Weights of a small GPT-style language model, trained from scratch on English Wikipedia.
Size: 10 layers, 4 heads of 32 (1 for keys and values), 1.81M parameters.
Training: 108M tokens, 6568 steps.
Each number is 50 + 10 x the weight over its row's rms, rounded and kept within 0 to 99. Layers, rows and columns count from 0. The size before them is the row's rms in percent of the matrix's.

# layer 7 MLP down (transposed), 512x128, rms 0.0588, rows 235-289, columns 64-127
097:37 55 51 48 33 64 70 39 40 33 38 47 34 39 47 55 48 45 52 56 41 60 55 49 35 43 44 42 49 68 27 36 61 66 55 66 63 45 35 56 54 46 40 58 37 40 45 53 50 45 53 60 47 51 57 52 59 39 68 67 45 56 63 52
098:49 53 69 50 39 43 49 51 47 40 54 64 48 52 50 49 37 50 35 69 53 41 47 66 58 53 42 62 52 53 38 48 46 39 35 56 46 50 45 49 63 48 37 42 29 40 40 52 52 61 56 42 39 50 64 30 43 45 40 52 26 34 53 61
113:62 49 45 54 59 48 37 59 37 58 63 39 54 56 46 45 33 48 53 60 45 45 36 66 51 47 35 62 43 69 52 50 34 44 49 43 61 54 65 48 47 59 47 38 36 43 42 31 52 44 51 59 38 43 56 52 69 62 41 34 49 38 42 55
093:50 61 40 51 59 44 56 50 66 56 30 56 51 56 57 44 49 50 50 50 33 33 61 47 29 48 47 50 53 48 57 52 56 41 45 46 66 49 42 59 39 51 46 54 47 57 51 66 59 58 35 47 61 64 45 46 59 62 53 49 48 53 54 57
092:55 48 58 64 52 32 43 58 58 46 62 63 47 40 50 56 47 54 44 56 60 29 54 47 63 54 48 61 33 39 62 53 53 46 46 69 50 49 48 42 41 48 25 44 43 56 60 57 44 42 48 52 47 66 49 45 53 48 85 46 54 50 32 47
104:66 55 69 35 51 59 49 44 34 56 51 47 42 54 46 65 48 62 40 34 58 49 31 62 44 66 57 46 50 53 61 48 40 49 41 48 67 50 32 55 49 48 49 46 44 53 62 43 47 39 46 36 32 55 33 47 43 40 49 44 45 41 57 57
083:42 32 53 43 41 43 47 51 48 48 40 49 36 56 64 48 45 54 54 53 40 58 61 50 44 32 49 74 50 53 65 60 42 61 38 44 59 51 49 47 48 45 41 41 45 51 62 43 51 64 61 60 47 41 58 65 62 51 54 25 42 63 58 74
098:50 49 63 49 33 52 72 40 54 63 50 46 43 66 35 55 46 49 49 47 44 31 55 70 52 38 49 81 49 54 63 55 40 49 40 71 52 53 50 25 62 44 26 60 80 57 48 42 56 60 49 55 37 63 52 49 54 35 49 60 54 54 46 48
099:44 69 65 40 37 59 32 33 63 47 40 49 50 41 59 51 65 40 49 51 66 60 53 52 47 59 34 37 58 52 65 58 59 46 38 57 50 51 48 45 69 52 48 60 37 32 50 67 37 61 59 74 48 50 46 50 43 68 34 55 52 69 62 50
114:48 49 54 48 53 43 46 50 54 43 53 46 45 59 45 35 54 63 37 57 55 68 52 80 44 50 29 46 48 59 51 38 53 41 54 68 50 43 64 54 47 45 62 25 46 37 50 62 49 45 47 37 29 40 57 49 29 51 51 57 67 32 54 36
102:50 64 55 52 70 37 51 53 38 57 47 64 47 54 50 60 48 55 59 51 47 60 38 45 42 30 56 43 50 65 44 52 45 40 55 49 56 66 56 76 37 50 66 50 37 34 57 49 54 45 54 46 36 49 49 50 43 47 69 35 70 60 65 39
100:54 34 45 49 47 53 56 48 47 36 58 66 55 56 40 53 55 36 54 48 55 35 44 39 44 48 45 54 37 46 47 45 73 43 39 62 47 30 57 53 45 57 52 38 48 48 62 48 45 46 42 50 52 29 61 57 55 40 58 45 58 58 42 42
098:33 50 48 38 39 49 65 45 30 60 53 61 53 47 27 43 49 53 48 30 55 40 43 51 57 42 49 55 46 47 65 57 62 54 53 50 54 45 49 69 61 72 48 61 69 49 48 39 50 37 58 37 43 47 37 37 58 41 71 34 45 40 49 57
095:54 48 61 47 72 56 53 48 33 40 41 54 54 54 53 61 59 35 46 48 34 48 44 36 25 50 71 42 51 62 48 64 61 49 62 38 59 49 39 60 49 54 38 44 52 56 58 70 57 53 54 49 48 58 55 51 39 42 50 47 74 65 42 55
104:75 50 40 64 49 49 39 50 64 39 52 49 39 59 27 39 51 42 45 51 61 43 48 48 60 33 57 33 37 53 31 53 41 54 26 70 60 36 52 60 47 46 38 56 52 44 49 57 43 74 50 69 39 56 47 40 55 52 61 52 46 44 75 47
103:60 38 38 56 66 53 42 57 42 47 36 42 57 36 36 57 50 37 46 62 55 41 47 38 45 51 43 45 57 45 63 43 52 56 42 55 50 68 68 57 54 31 39 33 66 42 40 40 63 47 40 48 66 53 44 51 73 50 41 58 69 57 58 25
101:48 43 36 44 62 60 70 32 46 38 78 59 47 30 67 49 53 48 48 57 43 46 38 47 54 31 52 41 61 44 44 65 46 52 37 53 45 56 44 47 32 54 60 46 44 58 38 45 49 55 68 42 81 55 43 55 46 41 67 28 47 53 43 48
103:47 52 56 58 39 53 47 63 51 48 55 43 40 48 30 53 40 60 57 61 45 53 31 67 36 45 36 50 49 58 56 46 45 56 42 46 59 54 64 42 59 56 66 48 55 53 52 66 48 44 42 44 58 35 62 38 59 46 46 37 62 43 61 51
097:55 46 46 60 37 46 47 49 42 59 52 41 46 51 56 43 66 39 64 65 38 50 53 49 53 53 43 48 57 52 48 63 46 49 58 54 63 56 62 44 48 52 53 21 69 39 31 47 46 64 69 56 43 46 45 31 63 48 53 50 55 54 41 34
095:40 57 60 50 45 56 54 37 32 52 27 58 45 42 43 57 60 24 47 42 57 43 53 48 41 51 41 53 34 49 52 49 73 44 50 33 46 53 37 30 48 64 40 61 49 59 43 59 35 70 51 67 62 39 49 51 44 36 58 59 21 41 53 70
092:63 48 51 55 64 59 57 39 51 64 48 57 65 63 52 48 48 43 46 60 55 41 57 42 52 54 49 36 38 58 44 61 47 59 34 59 36 28 43 55 33 34 50 69 48 53 67 45 50 52 41 33 59 61 39 46 42 65 33 38 42 52 64 51
101:47 64 42 66 46 64 40 45 71 42 49 46 55 47 60 47 49 63 60 48 52 61 57 41 49 52 47 48 64 50 41 55 47 49 51 61 53 54 53 40 57 33 52 37 42 77 71 54 36 50 40 51 55 35 42 55 49 36 58 46 44 42 54 61
098:55 45 24 54 63 38 27 53 54 59 66 70 58 55 56 59 46 50 40 52 65 40 80 31 53 44 56 35 46 52 49 52 36 41 42 54 49 44 20 47 45 46 39 43 68 61 39 63 38 56 51 46 35 57 59 55 55 51 55 28 44 59 57 49
095:58 53 52 35 48 52 48 40 54 50 39 48 49 50 54 42 70 57 66 51 40 51 52 61 48 36 68 51 49 45 46 59 42 73 44 64 39 52 34 57 51 55 57 65 53 40 44 58 56 51 52 36 50 41 35 57 59 39 41 39 55 55 45 50
111:49 64 40 57 40 54 46 62 55 69 54 50 65 29 46 32 47 65 39 25 35 55 66 57 54 53 57 48 59 46 38 63 64 57 53 55 48 32 46 59 45 54 57 36 43 62 53 48 48 45 43 44 50 57 51 41 40 41 44 76 59 55 56 53
101:44 50 55 40 55 35 61 36 45 56 65 64 64 47 46 42 37 41 60 51 42 36 55 40 31 58 42 53 64 58 49 41 48 38 39 53 47 53 78 56 67 35 51 39 55 57 49 47 48 42 48 36 57 44 42 43 61 48 58 69 71 40 47 38
104:45 46 54 45 43 37 52 38 47 43 53 33 47 58 46 35 52 48 30 52 49 64 61 61 59 43 49 46 56 54 50 60 25 44 61 30 49 51 58 47 41 42 77 48 51 45 60 47 69 49 57 58 58 57 40 51 42 54 55 45 42 64 58 44
096:53 32 39 60 54 59 40 60 50 60 37 56 53 58 42 44 49 57 68 55 58 40 57 56 57 58 49 48 55 48 57 62 47 63 59 52 60 57 43 53 66 53 45 65 59 31 44 27 45 41 57 47 40 40 60 31 55 39 50 39 55 55 45 47
095:61 32 52 58 31 55 52 46 42 66 52 64 54 43 51 43 36 30 55 60 48 58 46 54 63 48 64 46 59 55 63 36 57 45 35 51 70 45 42 60 42 36 37 36 59 63 59 64 47 55 52 61 44 41 51 40 56 70 70 28 46 45 54 70
103:60 48 51 51 52 45 38 55 29 34 69 34 37 47 60 64 55 70 56 57 61 57 54 58 44 45 41 62 63 41 49 52 56 54 55 44 73 38 61 57 56 39 41 49 56 57 53 63 48 50 59 50 51 37 49 47 36 58 49 49 53 44 41 55
103:44 34 40 45 60 59 73 57 47 52 55 43 38 55 52 45 59 52 48 60 45 39 49 45 37 52 39 46 70 40 45 56 66 55 38 47 53 42 42 57 46 62 55 53 58 47 43 54 56 41 78 47 50 52 50 52 49 42 47 51 25 43 34 64
098:57 60 48 34 50 58 37 57 53 45 52 46 69 28 60 37 35 61 63 52 60 55 35 44 57 61 51 55 63 39 45 33 58 54 62 45 39 44 42 35 62 45 50 64 73 47 46 53 47 66 49 57 75 44 62 57 39 60 43 51 49 45 55 64
095:48 37 26 31 64 36 40 51 50 38 42 47 48 38 39 49 43 50 44 38 57 69 46 63 50 54 51 39 48 70 50 59 35 58 39 51 41 61 51 53 41 50 53 44 58 36 52 58 45 45 37 53 48 37 53 67 42 53 44 23 47 55 75 51
093:48 49 57 65 58 43 47 59 68 46 68 49 56 38 51 49 49 36 45 47 54 55 55 61 67 55 39 42 66 47 48 47 61 55 31 46 47 37 48 59 58 47 60 43 40 46 59 61 50 46 36 55 63 57 44 34 62 43 46 65 48 50 47 48
121:55 59 36 48 46 55 59 60 52 55 37 63 50 49 54 52 81 49 46 52 40 41 50 41 54 23 52 62 42 41 37 39 62 66 50 46 37 45 54 59 44 52 53 46 30 50 53 65 23 49 41 45 43 45 58 52 33 55 62 31 49 42 40 62
099:72 55 46 53 49 52 53 53 34 39 57 58 36 46 51 75 45 44 46 51 49 49 52 62 53 54 50 63 33 59 64 49 52 42 38 59 66 44 39 47 45 50 54 35 59 36 36 51 36 33 48 49 66 47 60 72 43 54 54 50 53 45 55 28
107:55 69 65 42 47 49 46 47 55 24 54 48 39 54 44 61 32 58 50 60 51 55 38 48 28 38 44 45 46 51 52 48 48 46 47 38 52 65 61 43 50 49 39 42 52 43 65 49 38 30 52 49 52 44 44 33 47 55 41 59 66 58 48 43
102:29 46 49 65 52 39 54 46 59 48 48 62 33 46 48 56 50 48 51 43 40 53 64 47 42 43 51 47 49 24 55 62 42 40 51 51 32 50 27 59 44 39 30 67 37 55 61 51 50 51 44 39 56 65 62 48 59 46 46 55 57 47 78 66
090:55 35 59 48 55 57 49 41 39 61 43 60 53 45 50 31 47 42 56 63 49 46 49 51 25 40 50 39 67 57 47 57 53 48 64 46 37 61 58 75 49 43 52 55 33 49 56 52 60 49 52 44 49 54 51 51 67 36 50 76 52 46 45 55
100:50 50 50 49 58 61 53 42 27 59 48 29 68 54 41 65 44 41 54 51 57 53 53 45 45 57 59 59 61 56 70 45 63 40 50 54 52 68 59 61 55 26 49 42 53 39 45 50 42 36 47 52 40 50 60 58 51 39 56 47 54 43 53 54
089:52 44 29 59 61 41 59 53 52 57 38 66 37 43 55 52 50 39 62 45 76 43 61 37 65 45 68 52 52 43 58 63 68 58 50 59 56 56 49 70 46 53 53 49 37 46 45 56 38 34 43 57 41 50 64 51 33 33 50 50 31 61 60 42
089:56 44 57 49 48 54 45 54 53 31 46 59 58 42 40 65 59 52 44 54 70 56 58 54 74 43 37 35 57 49 47 39 73 36 45 55 59 61 33 65 37 54 61 50 55 49 50 40 52 54 48 46 51 40 60 30 52 59 49 46 50 65 32 40
102:56 34 62 52 47 52 61 36 58 46 66 46 38 57 51 47 49 53 49 43 41 63 36 60 54 66 52 66 32 40 53 58 54 52 59 46 60 37 61 46 65 42 38 73 72 70 52 60 60 61 58 55 48 44 61 54 63 55 44 48 35 23 46 27
100:50 52 46 39 67 46 46 57 59 52 62 47 47 62 44 63 40 60 35 56 62 77 53 46 55 50 49 39 46 44 41 41 49 54 44 43 39 47 54 56 55 50 40 61 40 42 58 55 57 40 51 30 50 52 58 32 48 44 37 52 41 43 46 52
090:46 41 53 50 46 60 48 56 52 65 64 56 47 67 57 35 40 56 43 51 36 37 46 48 43 52 34 63 44 74 47 46 53 52 49 44 36 41 49 62 55 41 54 24 51 26 47 32 71 56 47 51 40 70 59 38 64 59 47 53 49 43 46 65
098:63 52 65 55 30 32 39 64 44 67 55 58 32 49 53 52 55 56 49 54 40 54 68 40 41 54 54 38 55 41 41 46 48 70 50 47 67 54 37 42 47 45 61 71 60 44 49 49 48 27 37 53 40 60 62 40 38 83 47 59 36 68 49 39
105:45 55 50 52 46 48 62 45 60 41 43 42 50 59 43 45 59 44 48 47 54 40 51 35 38 50 55 45 62 65 42 57 55 44 35 62 51 58 69 36 33 49 40 48 61 52 59 56 42 58 24 58 38 55 48 58 79 53 39 70 29 62 52 58
100:45 63 45 40 37 43 47 41 54 42 52 33 54 58 32 50 56 52 50 38 34 49 52 51 58 44 56 66 40 34 42 57 50 39 48 54 46 31 54 42 57 64 30 26 56 43 45 58 62 48 67 48 60 54 47 45 73 44 57 50 58 48 34 44
111:44 38 51 54 57 64 52 42 31 55 63 26 48 59 53 41 62 52 37 55 50 45 50 48 28 49 42 52 62 49 48 52 46 56 37 65 50 42 53 34 43 43 46 50 26 37 38 42 54 55 51 49 52 68 41 37 79 55 53 64 42 39 57 54
102:57 49 73 62 38 47 37 58 46 63 53 61 52 62 61 37 44 45 48 57 53 48 63 45 42 52 47 55 39 69 57 44 57 44 54 44 52 39 31 47 40 56 55 62 56 62 37 35 41 50 41 56 41 61 47 39 43 61 67 51 42 55 40 21
118:43 53 53 41 73 52 46 52 43 61 71 39 69 43 50 56 56 55 41 60 28 50 39 51 48 22 41 63 43 44 53 65 38 64 40 70 52 57 72 58 52 41 37 50 46 40 57 47 39 51 59 48 35 34 53 45 43 63 38 56 64 63 38 48
098:68 44 50 58 47 57 55 42 52 45 53 73 50 44 50 49 51 42 71 59 50 56 56 43 52 57 46 56 34 39 53 40 49 47 44 59 38 50 53 42 38 34 43 46 42 31 49 46 58 64 59 47 63 35 50 62 31 58 47 42 59 45 50 54
110:54 47 53 67 31 46 53 47 43 39 41 43 54 63 55 40 59 36 48 66 55 57 66 30 53 45 42 56 40 51 53 36 41 49 60 46 48 49 35 25 50 42 55 61 38 60 34 23 45 55 28 32 50 52 60 45 56 63 45 69 48 61 56 57
095:56 59 65 29 60 57 47 60 35 43 56 46 66 38 46 46 70 51 59 48 42 53 40 50 41 57 56 40 59 43 52 58 49 60 68 40 38 51 57 46 58 82 42 45 43 32 49 43 44 49 44 61 56 63 45 46 52 38 51 60 39 54 41 60
105:61 55 61 39 46 51 52 40 48 48 49 54 33 48 47 31 41 54 50 40 51 61 45 63 57 63 44 54 68 46 57 55 51 37 42 53 45 62 36 66 58 56 63 45 35 35 63 36 59 57 49 38 29 37 54 49 49 47 50 75 61 52 44 76
# layer 7 MLP up, 512x128, rms 0.0739, rows 236-289, columns 64-127
101:48 54 42 44 45 45 42 67 38 47 32 49 48 53 43 56 59 72 33 64 58 52 56 50 58 70 61 59 56 60 39 60 40 54 49 36 48 46 47 32 62 59 56 36 57 43 45 42 51 58 65 52 63 57 49 55 40 50 56 49 49 61 46 49
106:55 42 56 35 51 55 47 44 43 52 47 51 64 60 58 60 32 57 44 38 63 34 55 39 53 61 46 52 29 44 51 67 46 46 60 61 53 75 55 39 42 65 47 50 58 46 50 49 38 45 50 52 45 59 31 54 37 48 50 59 59 60 44 57
095:48 60 67 46 84 60 48 47 64 41 55 49 45 43 55 60 50 60 37 37 63 51 30 44 67 44 47 49 50 69 29 64 41 47 51 45 40 54 64 45 64 54 58 46 59 43 50 54 61 61 49 52 45 35 47 66 53 41 57 47 57 42 40 64
095:46 43 33 51 72 77 63 73 39 39 65 51 48 55 62 52 48 60 40 59 46 68 49 38 57 40 56 46 59 63 29 52 55 60 54 39 55 52 64 50 45 50 54 36 52 49 37 48 55 53 48 70 59 52 60 57 56 50 50 43 43 47 51 48
100:41 68 37 47 55 52 57 41 64 63 53 67 40 59 41 33 54 48 59 50 39 47 41 38 56 60 54 34 46 53 58 57 61 56 51 56 46 49 42 51 35 43 47 35 37 48 58 56 45 34 65 47 58 57 47 24 59 37 80 44 44 25 55 45
100:55 49 51 35 59 47 43 40 60 54 34 52 47 66 51 52 50 46 55 54 64 58 48 63 46 44 44 39 33 60 25 58 43 54 40 52 41 58 46 45 48 59 64 59 37 51 37 55 51 38 42 49 57 52 59 36 24 38 60 38 59 58 56 51
106:53 55 60 53 60 53 52 42 41 50 46 50 51 39 55 51 74 57 53 40 57 42 50 30 56 45 51 39 48 40 22 37 50 49 57 42 53 54 52 53 37 65 48 54 31 44 60 39 49 38 68 52 50 73 44 54 62 43 52 56 46 47 51 64
100:49 43 40 35 61 77 67 55 55 59 53 60 46 69 39 60 54 57 57 39 50 43 42 44 48 50 62 62 53 52 53 51 36 54 58 25 43 42 43 64 45 63 50 41 45 41 54 48 38 62 65 46 37 58 60 57 51 60 73 61 45 46 35 54
106:46 51 41 58 46 48 61 51 35 49 52 48 53 55 55 47 50 60 45 64 46 36 43 53 57 50 45 62 47 58 52 56 31 52 70 34 44 42 65 37 52 52 58 40 42 53 43 42 46 65 64 58 41 42 30 28 48 51 53 38 41 51 44 59
097:32 52 52 76 49 44 54 47 48 52 37 35 59 62 50 36 46 57 44 54 55 39 41 55 53 59 57 36 45 64 37 64 41 55 58 55 74 64 59 47 58 57 23 47 50 55 37 68 46 36 70 45 51 67 33 36 47 58 45 59 43 45 50 47
098:51 60 38 53 47 44 55 42 50 40 48 56 62 39 32 49 48 66 41 51 55 44 51 29 53 54 37 59 54 42 48 47 39 32 53 36 54 39 49 47 49 67 49 53 48 45 50 45 50 63 47 48 33 48 33 40 44 68 59 33 47 52 60 50
100:51 33 63 63 49 64 58 61 59 62 55 49 63 62 38 48 56 45 52 42 59 62 66 50 49 46 64 43 35 41 40 68 41 45 37 44 62 50 52 49 38 50 49 47 42 51 59 36 36 46 58 45 36 45 54 48 53 43 58 53 43 59 71 45
094:30 48 55 39 41 43 55 58 40 54 52 60 42 42 52 61 68 49 60 52 75 47 45 56 48 60 35 42 44 52 45 48 51 36 26 42 51 48 55 53 50 45 57 38 40 50 51 48 28 59 49 59 32 44 35 52 56 48 50 39 41 53 47 50
100:33 53 53 32 48 41 57 57 51 49 36 43 54 47 52 66 51 60 55 52 56 50 46 52 44 61 42 69 45 51 61 47 42 46 65 37 58 58 70 65 54 62 53 47 33 46 58 51 42 38 42 46 66 66 44 46 52 58 58 54 47 55 38 39
105:37 56 47 36 51 61 55 56 57 46 30 29 47 56 46 46 61 43 56 59 37 47 46 52 54 70 53 53 60 55 51 38 53 33 48 47 60 57 51 47 20 63 50 72 58 63 52 52 48 51 69 53 36 56 48 45 49 38 57 40 42 48 48 47
099:39 48 45 37 58 64 53 61 54 56 64 54 69 56 59 46 53 64 54 56 62 53 47 56 54 63 33 52 63 39 33 48 35 57 33 38 69 43 64 47 55 37 49 60 34 60 24 50 40 55 44 37 42 50 55 46 63 48 48 40 58 57 64 45
102:47 62 38 56 70 54 66 59 42 60 54 43 77 50 48 51 57 46 36 22 64 49 56 52 53 41 48 52 60 64 42 53 38 50 45 56 51 50 39 43 32 62 36 61 52 35 66 58 38 60 63 63 28 48 41 46 49 57 51 55 37 54 45 42
096:37 49 51 56 66 45 46 61 53 55 55 38 64 64 56 44 55 55 50 37 45 70 49 36 40 54 57 46 56 70 59 51 57 40 57 51 44 47 46 63 46 64 58 35 42 35 64 50 58 47 44 65 21 46 47 56 59 36 62 40 55 54 54 47
099:62 51 42 40 65 49 65 68 60 45 55 57 70 48 71 39 45 56 31 50 53 60 51 59 32 51 45 43 68 36 42 41 40 41 45 49 55 41 43 46 45 57 44 47 35 38 31 37 48 36 56 51 47 57 54 47 51 48 55 51 61 56 58 43
091:32 62 49 43 46 54 40 53 49 64 55 62 53 59 43 55 44 75 50 60 45 53 49 51 32 49 57 45 44 55 45 56 32 30 61 33 55 49 52 41 69 58 19 50 47 38 35 54 53 57 66 61 36 48 50 54 23 47 52 44 52 54 65 62
103:36 42 61 61 52 45 62 68 42 50 35 48 65 49 70 57 64 47 62 44 50 32 38 67 56 41 41 55 44 53 55 49 56 59 51 20 68 65 50 68 35 41 52 56 50 43 42 43 58 46 55 50 62 55 49 43 46 48 63 38 60 59 51 55
103:47 54 65 45 41 65 64 32 54 48 69 38 53 57 34 61 53 39 41 50 49 43 50 60 49 62 51 68 54 48 53 40 57 48 37 53 48 52 49 40 56 50 58 63 60 38 53 50 54 39 44 52 55 67 50 40 37 59 64 68 56 54 47 33
095:48 34 53 60 50 61 73 45 50 60 40 57 54 51 32 47 55 48 64 40 42 52 51 36 42 57 51 45 58 65 61 48 53 48 57 50 37 59 43 42 42 54 41 57 38 43 48 22 45 46 54 64 45 54 56 71 73 45 60 63 51 49 51 43
107:40 38 54 53 57 54 40 47 43 48 49 40 43 73 52 59 40 52 51 28 65 59 56 42 64 57 36 67 57 60 55 46 32 51 69 71 46 48 58 50 59 42 43 54 57 53 35 37 53 60 61 56 52 57 62 56 46 39 59 48 73 41 59 42
093:59 32 31 67 43 68 57 55 55 57 32 44 55 50 53 49 47 52 46 50 53 68 48 58 60 59 49 32 51 53 38 49 66 49 42 38 46 47 47 52 39 47 46 39 42 67 58 44 61 49 50 64 51 41 64 52 59 49 65 35 54 65 57 41
097:57 42 46 59 63 64 46 34 58 57 45 38 71 57 57 55 47 52 57 77 60 45 43 39 44 51 52 50 54 37 36 48 55 57 46 47 54 55 46 46 46 42 47 54 49 59 43 43 44 47 38 53 41 40 56 55 81 41 47 48 62 46 55 58
102:61 56 50 38 56 57 57 42 50 41 67 41 51 46 59 65 62 47 39 53 56 50 54 24 26 49 49 42 17 72 24 46 52 53 49 54 41 51 63 32 37 54 59 40 49 41 46 59 49 52 54 59 46 67 22 27 45 47 48 61 50 38 58 58
097:25 44 58 39 51 49 72 49 57 53 43 55 34 52 55 43 53 51 44 45 48 34 35 50 50 67 40 60 40 58 43 69 43 36 61 54 45 47 57 44 45 70 50 53 34 43 36 48 35 64 59 46 27 57 39 48 37 55 42 34 67 34 48 37
112:43 50 34 48 52 43 65 42 55 48 46 58 62 52 38 52 39 59 57 45 53 57 46 55 54 46 61 43 45 46 62 40 27 30 49 31 61 50 66 36 31 56 53 37 56 45 54 51 62 67 43 44 52 38 44 54 62 40 44 50 46 68 41 51
098:54 71 74 62 60 65 50 51 55 50 58 50 54 53 53 47 48 65 47 36 49 54 27 52 56 55 32 55 58 51 55 50 53 39 52 30 56 56 72 44 65 45 47 47 30 57 42 37 40 44 52 49 47 61 67 66 43 39 44 40 65 51 45 44
098:57 55 52 35 54 55 53 49 51 60 38 47 51 50 37 66 58 53 54 56 47 48 55 33 50 47 45 38 49 63 57 38 58 30 46 68 55 70 61 42 54 48 57 38 62 58 55 70 53 43 40 61 37 41 38 52 61 36 56 35 63 40 39 45
096:70 66 43 57 59 56 46 41 44 57 53 43 60 48 58 38 54 58 55 54 68 40 44 51 51 51 40 23 33 52 60 45 52 48 62 34 60 60 56 50 65 59 55 27 46 51 45 39 63 42 71 48 47 70 46 47 55 54 54 34 42 39 37 47
097:46 65 50 45 53 41 63 56 50 61 33 48 44 64 50 64 41 36 40 53 66 33 58 30 35 52 53 63 51 61 42 34 42 18 76 53 36 57 67 42 49 46 45 56 50 47 59 36 44 53 62 52 48 54 42 44 60 50 61 48 39 47 42 58
114:38 46 32 39 46 39 48 74 56 57 47 42 53 59 47 64 41 64 60 49 53 55 62 46 63 59 53 48 43 58 43 55 37 48 43 51 60 41 35 47 41 37 58 61 59 44 50 43 47 45 52 62 56 52 61 41 42 40 48 60 51 59 63 29
113:64 59 61 49 52 58 53 68 47 52 56 58 50 58 42 50 53 57 52 28 66 49 48 45 55 74 46 45 59 31 54 63 42 52 57 25 56 61 56 59 62 59 43 47 62 35 48 58 62 50 62 46 43 42 60 44 63 29 64 44 58 53 49 32
104:52 60 57 59 55 53 43 77 65 74 44 42 52 52 56 49 38 48 49 38 45 42 60 38 66 46 43 54 47 61 61 60 44 47 53 33 41 57 59 43 59 49 51 52 45 46 44 41 54 50 66 57 51 53 43 31 42 56 58 39 42 59 54 43
099:39 46 53 45 57 57 60 50 61 50 39 61 46 45 45 46 46 50 48 74 81 56 33 33 44 47 56 57 27 50 33 47 55 56 36 57 61 57 72 53 43 59 40 46 49 48 31 40 50 32 50 43 48 44 47 43 71 41 62 42 49 41 56 59
092:35 49 48 52 43 47 60 54 51 60 47 38 44 40 42 48 49 39 47 42 52 53 63 22 48 64 67 50 62 63 56 39 59 58 43 46 39 43 46 48 50 37 44 43 40 53 35 44 42 47 52 64 55 70 39 55 47 49 56 37 58 55 59 58
099:39 54 27 45 42 46 47 70 34 49 70 48 67 39 34 64 50 46 35 48 40 42 41 46 49 57 36 60 50 34 43 39 34 55 56 40 40 57 42 40 56 60 49 37 58 31 48 53 43 52 45 48 59 43 52 50 70 52 60 50 49 57 44 60
093:52 50 47 52 48 63 50 53 51 58 44 48 49 57 14 44 57 45 63 57 39 63 38 60 29 60 50 40 27 58 42 47 47 54 53 29 41 69 69 49 64 60 57 31 59 54 36 54 56 23 58 49 60 58 59 20 69 51 61 54 57 60 43 51
093:48 57 59 50 54 41 48 41 43 62 54 49 54 57 51 60 53 36 50 52 63 38 38 44 55 58 58 59 50 60 56 50 35 50 75 44 33 44 47 40 52 51 68 40 43 37 48 54 60 54 44 53 47 48 20 52 57 58 44 52 46 57 67 53
097:41 54 48 38 44 44 50 58 50 51 47 34 70 38 62 49 54 54 44 56 43 37 50 35 45 43 44 44 66 45 49 37 38 61 50 54 28 59 48 47 25 63 55 47 31 51 61 34 28 36 56 53 38 60 39 55 49 41 54 48 69 33 54 47
098:31 47 43 54 36 49 56 58 64 52 47 52 62 43 50 45 50 47 51 49 29 42 51 43 38 58 34 48 49 57 48 45 46 46 45 36 40 71 58 60 37 34 56 44 78 55 54 46 58 51 49 49 42 42 51 40 52 45 68 58 58 55 32 54
095:54 61 37 41 52 54 42 38 48 50 45 64 56 49 54 36 44 46 36 39 47 35 53 65 55 53 45 49 54 45 43 48 57 44 63 51 57 55 22 57 40 72 55 65 52 42 47 52 21 47 51 44 63 40 51 50 47 52 47 34 48 55 29 53
105:39 70 58 49 54 43 46 28 44 43 30 45 54 57 68 50 38 45 49 46 64 69 60 43 60 46 62 60 55 43 42 43 50 43 41 57 36 52 43 31 45 57 44 44 54 52 40 49 46 54 39 47 59 53 58 38 54 28 67 46 68 57 36 58
097:41 45 53 45 52 42 53 52 44 57 63 61 51 47 44 49 64 45 71 48 68 41 39 51 59 46 50 54 35 51 45 47 46 48 57 38 44 44 52 52 52 75 27 43 52 43 49 56 44 52 52 58 60 63 34 37 19 42 64 43 46 70 38 43
096:63 46 60 52 57 56 57 61 43 69 59 51 50 35 74 45 47 46 57 51 68 51 49 56 39 60 50 33 53 38 56 49 62 36 45 45 48 45 53 51 74 44 51 55 53 68 58 38 58 52 57 44 33 56 48 44 57 39 48 34 43 38 75 24
106:50 60 53 54 50 61 45 61 60 55 52 43 52 61 46 50 34 57 53 42 51 35 33 27 40 50 58 54 42 37 55 58 41 53 67 57 25 45 39 47 29 53 49 51 53 49 61 49 38 45 51 84 56 49 53 55 47 36 55 36 56 53 51 49
104:49 47 68 47 49 46 59 53 48 50 52 62 55 32 52 45 55 54 37 40 69 53 70 55 50 45 56 44 57 42 40 39 49 36 34 46 37 58 56 41 45 67 38 34 49 43 38 54 49 45 55 72 62 47 60 45 48 41 67 47 56 67 48 42
106:63 63 40 30 65 47 44 35 46 56 58 55 46 43 53 40 46 73 62 42 60 42 50 48 42 69 34 61 42 58 31 59 59 60 49 43 67 63 44 47 63 62 55 50 63 63 39 47 45 43 26 50 46 66 34 42 49 51 71 50 57 52 50 51
095:61 62 40 48 68 47 50 39 36 43 44 65 58 48 58 44 44 50 49 60 61 53 47 42 58 64 51 50 56 54 56 35 40 32 55 33 65 49 56 35 59 44 48 41 52 55 42 63 54 41 50 60 31 41 59 47 49 44 56 42 38 46 55 30
109:47 44 49 51 68 56 65 70 76 47 57 33 51 58 66 44 50 37 55 42 56 39 43 41 52 47 51 42 54 49 48 48 50 36 52 48 44 49 57 46 47 67 56 51 57 38 61 54 56 57 67 83 46 56 48 47 54 65 49 58 43 35 34 37
094:32 43 46 52 54 51 59 39 60 74 59 55 64 56 51 60 52 43 68 52 60 52 68 42 39 52 29 61 49 59 41 50 58 61 37 43 65 51 53 29 56 40 47 50 51 57 52 52 37 60 68 43 56 43 52 37 62 51 61 49 74 40 53 37
106:38 58 57 30 40 48 45 44 47 55 54 57 43 54 33 50 31 55 47 51 79 42 35 42 55 60 40 50 33 40 49 67 41 53 51 52 59 45 62 48 34 50 52 53 59 36 42 44 47 59 48 65 45 40 55 53 60 40 40 49 71 43 26 47